config.toml
num_hidden_layers = 25
intermediate_size = 512
hidden_act = "squared_relu"
norm_place = "pre"
positions = "rope"
init_std_o = 0.0055
init_std_down = 0.00275
beta1 = 0.9
train_tokens = 209900000
max_steps = 4717
Each number is 500 + 25 x the weight over its row's rms, rounded and kept within 0 to 999. Layers, rows and columns count from 0. Numbers have three digits each. The size before them is the row's rms in percent of the matrix's.

# up: layer 15 MLP up, 512x128, rms 0.107, rows 225-249, columns 0-127
# down: layer 15 MLP down (transposed), 512x128, rms 0.0995, rows 225-248, columns 0-127
up225 089:472481452475510507507501471489491542510510528492508469444540514479512538558539492499534489515540491505477484516525503471523489480526497468502500531513495454479475480497495501504493533467521512512482476497454504501486472468507485520512498535496487473488531492481493490509524579486491487493452526539493474465499507517503562504487513505518527477440469507532489467487488547553503487476488
down225 092:497519535477461511499501468504505464441499463489537507486487491543403526487518504513434508476500436502510464497513540478507511493554489523509480490525501500462529493484499479480508512533488451495541519502517521478533498499512489496464511461478508497486477534539501482490473499526527524482520477504479502535509482514508525520555475500515496554515492477519500491517517495493508524518519
up226 100:485500523472505508492549521489504500495546527493491478485469480511505449515473517494510502467540537499529506516485500418497515476485474469494522474525506516548490509472503528525500502472477470493522484506522515484497487522465499510537502474476536491495490492497455445487521542481526432461511468470495510461475510486458499530529510511488507474525539517498526514508497527523494545543545
down226 104:486515495505536514458532502508511538504488475516508539501513528527468518544500506479521536509503531468490486448471469513557480512515493503500525466481483519487444467499484476475521495502541522478474535489508511530526489528524497498489495511467454498470531500514515529540487481501496559476517519489480514501506494536501505499441446500525520489481502439460442510486507464489515464509498
up227 120:499493507457530482479522522526457545480466497528524476477498459507513523492497517455471516488484525496484539492477511527509488489465497451465511482497498522504521520492481481493515460474470508543531518478505533511492497466481521484524506414530520555512488535492475488526503505498458499527473495510455491481505508501510538489495493533451521470483515504556504529495506477523465543527471
down227 122:456514496482517477534516472468518487507490548513504480504495475491535454504524478495491496548460436511497490496451494506475526532526493491495472514479500471480503490490509516454496506474526494481506507491521499513505513477513499511541489524483488508509519545488532508443508515495484488487529527504502510477520466554518507452507488581537515527501541465550486506516487550490510478440492
up228 101:538448512497512467493485522498497512526495486490500455461475528479508472504485481497487507496516477524498489513537530523510513497489518515527498546510528498472513516459472508509489516502489506512478494478496541544478517489468479509530513481538542497492511483545475492476504513508521444522497504464486468448504480485492471521472517528439551487446482530527480480514490531540485515564556
down228 105:494523494544493522505515524506512469477486442443489510480521560480510497507500507521526519514537506494503500476512507435500475498528488501506502475495513497487483498512508459495534511514500527471502486493509469501532449524492480467499467503478509488474473478526498519518518493509480529506510468494573518465508513495439498530559524493544498516440499482444461515527489519502543532507478
up229 022:542461505527532500463479475479479510455530528489525498449474472507534485507476499539496519486529509498508476492513502455510547492520508453456515531508493495445483507473481496475479560513503511531544508498476513530497512480515499516484474498516468521503496498503521512498521525439514473525467506517479472487529517482535526513510495596492508514502533482498480515497446506525502518509506
down229 017:474482484498492501493514510496473501498496545510499493496519498510503470500472496499538493524493497521479492444470448502526495515507504497499496493507505501471516501505480469493504468489493476492499585488562486484502510502532507521492499533490498493515470506538505489528492503494621489498500471502499515489506498496491468491475515500458511500503500515560575499532527571467504464471505
up230 094:524502466474505480513486515490497478505472464498491496504518499549496488515475498487539520486572582481505493485541521481485518495447501509475529489480481504478495515510499514469509518512483527522481494494494553490522531488512563489490471512472468493539483497492511506541487479498520476529503528543507476532509504494550500487461454485502502555499532496518484458538472434516482504486506
down230 095:497474485471477488488511516514518506502511485509491494514458506485502508471511509495465488523471480503533474480477520493476531516528504448490491461540523509469529473534503482521500496475525496493498563470559490558481465512496458532494461577522503492508522490509499545521470504515510512512496480472501501492481518476462541551493500505448510508526516482479527545477456527473531498459499
up231 047:490470501475543495462501515488480523493542540501531488496474499510517508535461488489457496437513538553514491528490498470524551496504493469493508505506502492499451511470524443506497485520488504520515505479468500544490505490523503538495435498494498511509494517502498504494542496459499504555452483500503483488493571483474505525479504534499506504487503474515507468487504472585478502520505
down231 045:496500483529505587499500499506507497519476498513540534499503522523508535501512450520485497513544519454479500492488492516481470498534486521495489512489471512516454541544499511523525560393506486501492487495490509503500488492495507476510507495541487486507517485495482506502493489475495519488514498475529500535504481477512466486494521537528476438516509504497515511533506575515503488445492
up232 102:501463469510485428508476445491499500504498495471499535516486509550546492533509449491498492488524508482507529487514525475520511504517461502435518496482491484486526499467496502452506502530508542512487500461505517492440501520510495495471483522521544516497523484530482508466485504509494487547476502508485486530478502468512497570546518534507517546515491512459505491508494487490447530484467
down232 103:485497471492487476525498488473510509499536493510531457496482513480472521495502461513487516497497486497523515534551495433521480509482493492529482527482483506508509484509488495471519514500556507486503515546455464520515488527497553507496503538530473453446493524524486506486524474533487470489542514474490506545552530462472461493494503544516495539486525500500500484497441527502523551499464
up233 099:516504518497519485472556493506532508476484511483489463517510495534506500514505524535457429449514507506498474494495482516515552507459510528518538478504544479507484474494489494473504528469494521499541514464458542545512487504500477543501463503528491475498501497483491536472488541496532449514508466449482503481475498510479523522455539502480498499449454529523488527525511507523502509519494
down233 098:467580452496477492487495523507486504511529509480551532510497557480499526497510508468525532484476479508494506507509497502477449488545496499473503512474534520502524488477487494523506452486548483506516482519517501478481465504496545500495537520451526494508460465531521525508515461495502518483491494505512512513498494533513502481543509415489489504536471476489473490491490464503505471551466
up234 118:494516480504512497456489450497490471497543507495525492460492488507512538510451481496506502507498517508508474520532460464524517476512490420438528528495491485494506544485449518497511487512470461507512497494492466503508506473499482523484491503497514534533524518505508456474482500489513532535485522560527486531503541464485564484522463506471498456488487504536523517466521477491534480515521
down234 110:492454518476513478529527488528476470513548487505502492468487506474470506465494456552548529531523509477515511497479515511485509490451492548509520487474490532482503484480523516492496478542532528460507514526509487514522508485527478484473465521489500503489485509548450483506458494559500517511530501511442468474500501551500511478541511484508508528495450476534526530514490519482448484508503
up235 104:517506512472505483495474534456452511532528514494519475487511460506499478508491464478491480492526542486536487504518546510500500514503437530482501494490511499496510558479505524489467503499465516535510520489511467482477476489481536545549537528435475536517505484481513493519500485467451500497500512498498486551513507489477552492450491521464477497538479498482534481510487529554467503513508
down235 106:485542510528489536533503501487480491489485508482521488541477509502503459526455424533490508519526460483497486520503484503486506493509474543550464474499496447473524470514474474493494545529522478493542497443493506500485515483489521507475494507464530502493557515479519483533465534493530530528531504510515516501445496491483500545476533494494529470491472472501543514473513462506491499510483
up236 097:524480504482525498488487531506449530536473541496507488496475459473522494503491491515519558487524505513559486503509490514494502526495527467488482519543482522492502546504483491456495514505465484492501492504443510464474502491499508479498507486537439505544495457457463512520519456503491547541518484540446518480508481485479490506493460515516507578519532491496513508503480497503479498494530
down236 099:472482489490495528450535507547544512464529512494500504493544492507490545550499487491500507505485541551453484519496494496507535495468491518489533471458477498501485484460502473478483525510504470486502501462541488467553502504431499517509493500508551496515491423480531494501532526494551494504487535483464479488461477520512504482512516480514493498511482480506509514471465524487525491524525
up237 091:502511470483493505468504514492501496471493495491488508462496520509486515563491535509522515500545496485475470520505507441502497470518509514500527552521502482505478514517514505514485515498490505503546442502502507526473469437502501483481505469498497497523479505476464488508522498523502471507493522533520434503478487491531492495447542503550530497465469486553470490484457502530458499578514
down237 089:525505519467482468476483530529521501513467495492538512522505503528485454491497474556518449475480502505504496513498509488490540500538484501461501459471516506527519485480463505503493526546480487490487557475504484452505465534476483511532527577528513473483529517495472536482492492486514483503531504505492543480483501521461527505499459513519525522528489495439519459499533495504507462471479
up238 104:468447491498498493522433430508513483505491501460501497518450456555506463472440480519476533474536528490534463527490512498521511514506489498484520477479464490521504496528489467459452500531476509512533528494536504526443526488497478537513488487521505544504520477537528487520473505491500529485504503513497498479496513489493533537513481510451459527500490506527505503489490486503475497498501
down238 099:508505522508509490414562568465484493507500511515503484474519511505480507533538490492490459501488481500484537502518473484494499498500532475485486525517525533486460507445516496550528512502525501460481461494468528478544500503506524476475495513450503496501458504466464499455542522512492479516484501478501467487488500489498500488486546474567524492475510496471494543508505515503519505512534
up239 025:533474470506494454484499461473470502457522509433577497471481507510525505514483475500487508492537517509511500517461512516501516497511490513457506515551502501451463531483532486488450500533491494544514483500498516489494510451499494526522485487501479536506485521500486508485499510485492442550478538511494487497543525494504507506510470522461489521452487431516512469488504497530506493539503
down239 018:454477502488522479475499481532489468539538505508499503499481496500506469503503534469496553491483454501495487509494487468501504514544481539522431527495485506495499461506500518500500511484479473458518551475526432525478468526481465497494481504480482469493497498513515487507460495516539519517499535528487462482516532502477549529526509538475437524507497524514460498474519499490545529519469
up240 101:499450519509499478478552510502513529491512504510493543513519507490493529522497478487514475502496520478510450467519462509531523489439486492495490503540484496466466502473522506483490490508523496508516427486435521534504551505505580463482488499476510528492479524505485533530517489489483451526496503501544508529499476463498496509513460505516492545470527492495461497522463510513528506535490
down240 092:524479458502490522480493516489545490532554541504512506482521517549497525516506509496480479501480515486501494485484483506508442483491553512494509482424475548520513489478480481525548535482540474542500535491493475477537507529478507519504492530537486475505492479483457517492511534508479518498488492527476508475490468483531488496517483423503446463499492492456527505489523494509526517509484
up241 107:526482461466536490507479521483447521483505478489508486466490447535500475491520529478495523518510504486508475522516482505494497524498508515419543508481508486443478519481501501488495501500478487492480455484515481503523516530524512488499477522485487483516526507466509507498517501487458469508499558479517496498505535464497505525517546507501531584471489519496496474499484515562500525550446
down241 102:495514487503519511505504523477477471476489498499516521531543428536468498519525463534525452506516459506501483476508504447519510525543490545587516476514528505458459478501504478505510487477533481422487493500523511497479489492542496524490502464483545494487520516512490480506523495526502483477507499495502491481522518501500504488529511499521526547524481467482505470544488490461486478525486
up242 092:515499501498497512487499530508499498521486500492511539500499511498543492502478512483448440517508493567502479490484497493507470544514469505519513494501469501505509493493553465525522455504485516522520495452479497503468467493498531546546485492511471501497496541500489553533482534494501491524469504461505475508519539495485576501498517502482489487486503491487502439457562481511438528504477
down242 095:505494486503533511487500510487504531514512509465508486490444501524486492528498507543498553480494484454476544535528497483573527496515535497483482506495542495478492500497473444506489480488541467489526509525483511511503476453482489518489494496461503537461494513491538464508510509492526473468459507501455516525418532494534480513507478513494528482503526521517496505524477457499512443507490
up243 085:517467555516474494449574481540494479457491500497519528458493501493511500544497518484465516458504493527502507497514493484487551528483463454541474515505560506510490494491519440505510529516511532513489505484456477478485513474490560503528546501518509494504460489520509469523465507505496452527503524481517505489467493483497480482473471494530505529531494468497507506491501528509478506505460
down243 088:500507510466483546517429470513531509524510484510481441516501522503500482494508508492516492490486511468497456498486511514484470456503494534496522501449487493506523552518472531489495512485430516504528471495518489502504515503500477521484473492494507479479469502466501486501494514480515565509560525546531474511529498485557544503471500466498525479527510528474516505489480476499551494459541
up244 091:517466432537494505504515506461489537510478497506517482473476506531522518517521512552473487467528511519528501554522494495530534484515515537462547486518509477474518476476481470515471504515482484499471478472502516465504520466504491537543523464451512525493459459510465491490479478458459502521456477503498507519479506532493479546540485496483513468515493526532463485491483518502531491484521
down244 094:478508581466499499477522475541533443495523497486506488507525526501529519479507470471476464490511478487459495471490538484487514526549503516480464521515548532476502538507482523512510466489482497534501471476523447513495481496503486449494494483570487509509518520446464555526485524491505497479514542532496498506516522473489516484512497510506522487522501466506482524515535503499477527464510
up245 098:494481506491511462505526494521461557496483508497513495490507506486478518504419527483511518493509517474490516523482472483469498497522499498437509515468498496557509487500503515531454526498500484501482486504477562496512465536501534484463525492502520505495468491532505528513527526448468461543483500508502493501497530460570493519463501511503506520527521494558503539504494461478511531542503
down245 096:479566465491487477507500503471515497494465484484506523477465504545530512548505537494542519512465464529538474484484483499496495491488459502543555520492525497474466494499505514490492493493533506529492504521523463539515508496498489493543482500452500485507530502530517503489474500544495491492486502449513521514452468557456486484503483449551530509497516471452488489519520533505508483505461
up246 034:537479485484542494494529491487452549458516526462537514500518469507512491529487485495512505483525514525528492483473498479548530505513487489511534491520473488505466523436501490472504521522486472530495495494464554519470473486511504547437497494489489566523494500508488501498516482420481495499466542487484470504490512482499552526488499549482510537504510475510495474499486492531501514518505
down246 034:494493505505508496504480486499532506522526533525547514490504473497520496520523470524491518489526504473496532505495506483459422468507485548471497437468512535534497530537500498483448493511505515532514514515503517497484436506505515525536465515478514478477554462531481537490471473495491527488467513483533536527502503487485531497534516526473482486483454509495509509483516478452501561502495
up247 095:513510473478514504465464497528494539503489480495506536483449481546528519462472487468484523477516490547532442502536505519541532492488513462523503519478493479498464511523474518500447519475492497535489451516502502524516446475507477558510450476496511510518502537476501514495519503489496489516516572502473506458473480448529508522493530493509530456511508504493503509471482499498526512503496
down247 093:517507494524475495531507462480521486510518514497497522498500504485479521507519531524522488533508530511491567467494494446495463517470469539503456510487469514505474502501520525475460500474489539514533468524520482538444488534481528500512470516488493493505498485501543471462513505494518486535518491504518508493482476494470461476449484492533558489453475488463494555514526513466511560499478
up248 106:466507470520515469503501501466501503469480512481523559510504486515499479516481466462460466491524474493503495506541473479505515495501518499511501500522511508481482569488490473482477511478478545534515514523508505494457460479528481506470437533448472507481515542476486509497517490492501484503489536506527482466526541527514562501498521516527498529494520495495444452525483537524457515516536
down248 103:527520540502500454490530493482483489492504500544497491531506491490507523566491496512462457490469506541480491500509454475512501487477534471521464511560492477540516471507462485472474505521499540499468517523503482478517507508515483468428484519555476537514510509504542502505516556482541507502470494494499496485487500498501511553476479508540495465527484480518514497475484517528500468459470
up249 133:514495451462502512409525481506502518472557565496505512474516491511532488486491474531492510471491505501496421498470527455528519520516506497491495494516510499528485548467512439488486477483491530480538464474489495499483525517520481485490523480494523494489477486473508514508518531511459531518499498529527486501509494480515507567483471524480503527507498467501494516519513508509441510490485